python train.py --n_layer=10 --norm_eps=1e-05 --positions="learned" --qk_norm=false --init_std_o=0.0 --seq_len=256
Each number is 128 + 24 x the weight over the matrix's rms, rounded and kept within 0 to 255. Layers, rows and columns count from 0. Numbers have three digits each.

# layer 2 MLP up, 448x160, rms 0.0912, rows 419-447, columns 0-79
112127160093140130113174081128121115144170098071139151118117133147128140081132123148137145098130098107121053148088134136147183144130117184111143118154131125162153133125137111107093146155137137140154150136133114154121131133144099136182114122
132179112163160118142190138190123086094120182143126184072104145094122123168128117171090141130139119120162136137130108144136105139142097145167163104143113152110155127169164137134126140132113116144126071104177092133192185090125101114108144139
127133121115090118136089141157077114144118157118103107167111126149139158165168101154098088130119130111149131089112131127145142142128148127140099101155124114115141139125096109176128107091139166128132116099134074143074135153115141109098164126
102131172117121137122157119146088125143133128119148134163166102094121111135158131115112127119105170094116127144099103124157131113093098147149122121107141136140141080138160133095104151156135115095147100092172146101087164159142121137127160132
153138113116121140111135160128113144140155110139120096149179135157115113129138132134154121128156112119141128107161113140140179113136135110120106116104123165132121147113117131139141121112114104141108124085134108131119113100136132120121122109
128146131101116086089140140114102104125142136143097116133116112100157099104130139137113099127104111141129124127130152134135143128105098132142137124100105130136111165205140130133123130123139082173096122105104120106128120135101105115120160172
119081084146183125079131136115137141139129136132133121151129170127128152121136123153120097189100125150156141096127124153103109154160121118113124135162156143114091137126138096155116135157094143134166115128146156101139174137100170090134190158
098126177109130100148143128135137102149136149070148138137096152170137145121141128146161108135123159109111107115137130117135148081132096124125115165086117068135122136094128130131129103150157121192102116173126118119067151147113105143137137101
178086088146165136131119136146173141114111102144147157156098127154135141188127088131107111132145100101122150103103108182100136102120075157090135130115118092121111147133122132059128142147165102135113143134123125135088136176096129122091148098
162136077154142146117118130123175123137124091152147122126114144139078109138099124137134134133140155153141107100120150101111089132125162145102122116090135108168125104133094140152109115123123164151151130142139158134111085106117145075142156091
172161137126094081139112103136111125119105125114155099107139114140168181113116131130149145133149128150097114139116104146109103059127109132147110131128177122130107115081123177121145103090156072132100121154108133094093129134146098117187149095
131140115121170126090107163132155146125116146147125173102128127114169122119102134112111147125129136129134102112111130131112176109101151112142129118122122117177133108153101085124123120137048124181086075118115110139146128109143135147128169149
124157112121173060133132096195174131120156126120170135083145105113138152105128126127098100148144100138109089119132124116141094127146142120110100113172150094128118177087136136131146107135155116148144171123144135088088138145139116174076107146
161172137175125137136114105180149094147129162181140148093108124129098171153143098138102148062143197105096110153121105143136125129070108148176107137121128141118096163133127148084144143125150104107132141094141114115125104124128127142119181149
174135093114165134138141151106124132145143144170128129121131164167166119109126153129128138155154094131105154135083094106118105123143138104144118135119110134133123142089146186146160141108131136146134134133136133126120147125106158122142125115
108101145139139123130235135114145140157133105135144098115129142164171152100139124107148120117166155104170137110124118135145129126112152116117151083144090143132179100110178149135152100166167131137116170097161104165127120132158124121118148132
114082157114151105155163082138084118130159116127098119138109119128144185123110133167138120121134178111136137079132142198130148135116151147146116133137109110140173114144142111148159072111170135112166110121193145114126163130160134085126122130
077127113113164177095116103126126109125145098105162114152104098133161143134137096101103136122105134106097131108123160129118100118159200106118145122104108125144135099140142088144111084168145157110110136124138110141128103083115091148126099130
091147102074165080131112163141101114135133099143149124088127092159131155103165109125105089108105158128134140163083167126156173136151112174140118136125159134105139116104096128119146168145130114128150122098100181138100120104130094071107119107
145159116140184127116138135126162114124138142120154109143170137203114139106105147079057146088130118132083126103118143125148155111142184143136124147127117131079078143102121120120093102110106076154137133088147104101143133136101115093114105168
131122059148118140134140162132095149139072117151149148160107088151156115083177170128159113108104142055112137125106126116132109135120134107135134155146087156123138076152150117137119153091126126110154157112136138083099116166126161105094155137
128120125120064098140143119121160139124127125095144127136122157129170109097147123164097132140120097138104091166127164100154131160094136159146128136152099155150122096083143105136146163091137145165125147109106092089123110104115137124130149154
146105098143133190134115128148148149119195112136130100103143119121100182130106109077136116132146137134119136155125144099107110082097129131109140123125136142137141092137106155164137135113094158163165145151133141118124114172108163165117094135
123131127154119129084153153154123100131168130173150152161126162182131133134113108122135082122096146119132123116129115160128125140133108117125097070122158144148126135159147115147101110130098116085110130139129086159118135138144128085099142135
122125162139132120140090135145130109096105104137138120167107117134136112168102132112123132114104105133114130131165158127119139168146131118056148169146168131146125113148123087157131151150124112125124104100086110155156141145101144151183110125
139116168121122129121107134078082136140101102130130118125117114078116149125193107123149120139143138157121121156110123110154125117151141135160119140081136124137172136132131113124144144185116128135137128120163142117147131097144103121112089143
119123135100129108130149103131140100093142148137123159121117141147096153093152152128110154160139154129116085144128115135158136154142129124088103165141148121146155144099099113126116114096143140175131060064143137147129074095096133093146139166
124111098158110111121127104163118135111124148130123113101139149090146150143151138131125112120169079112124148121131118101140108132143149103113105109148177074119138172078147143141157143124128116120127184132122104122141159151141144148119083139
142165124108123136155132127121115130151147155150109110128166142110115172097138126139121135108102086129076147081131055130157141088114123107087159171149135111141116127155120079128140109216136118119124175122084113079103091148080134086184136139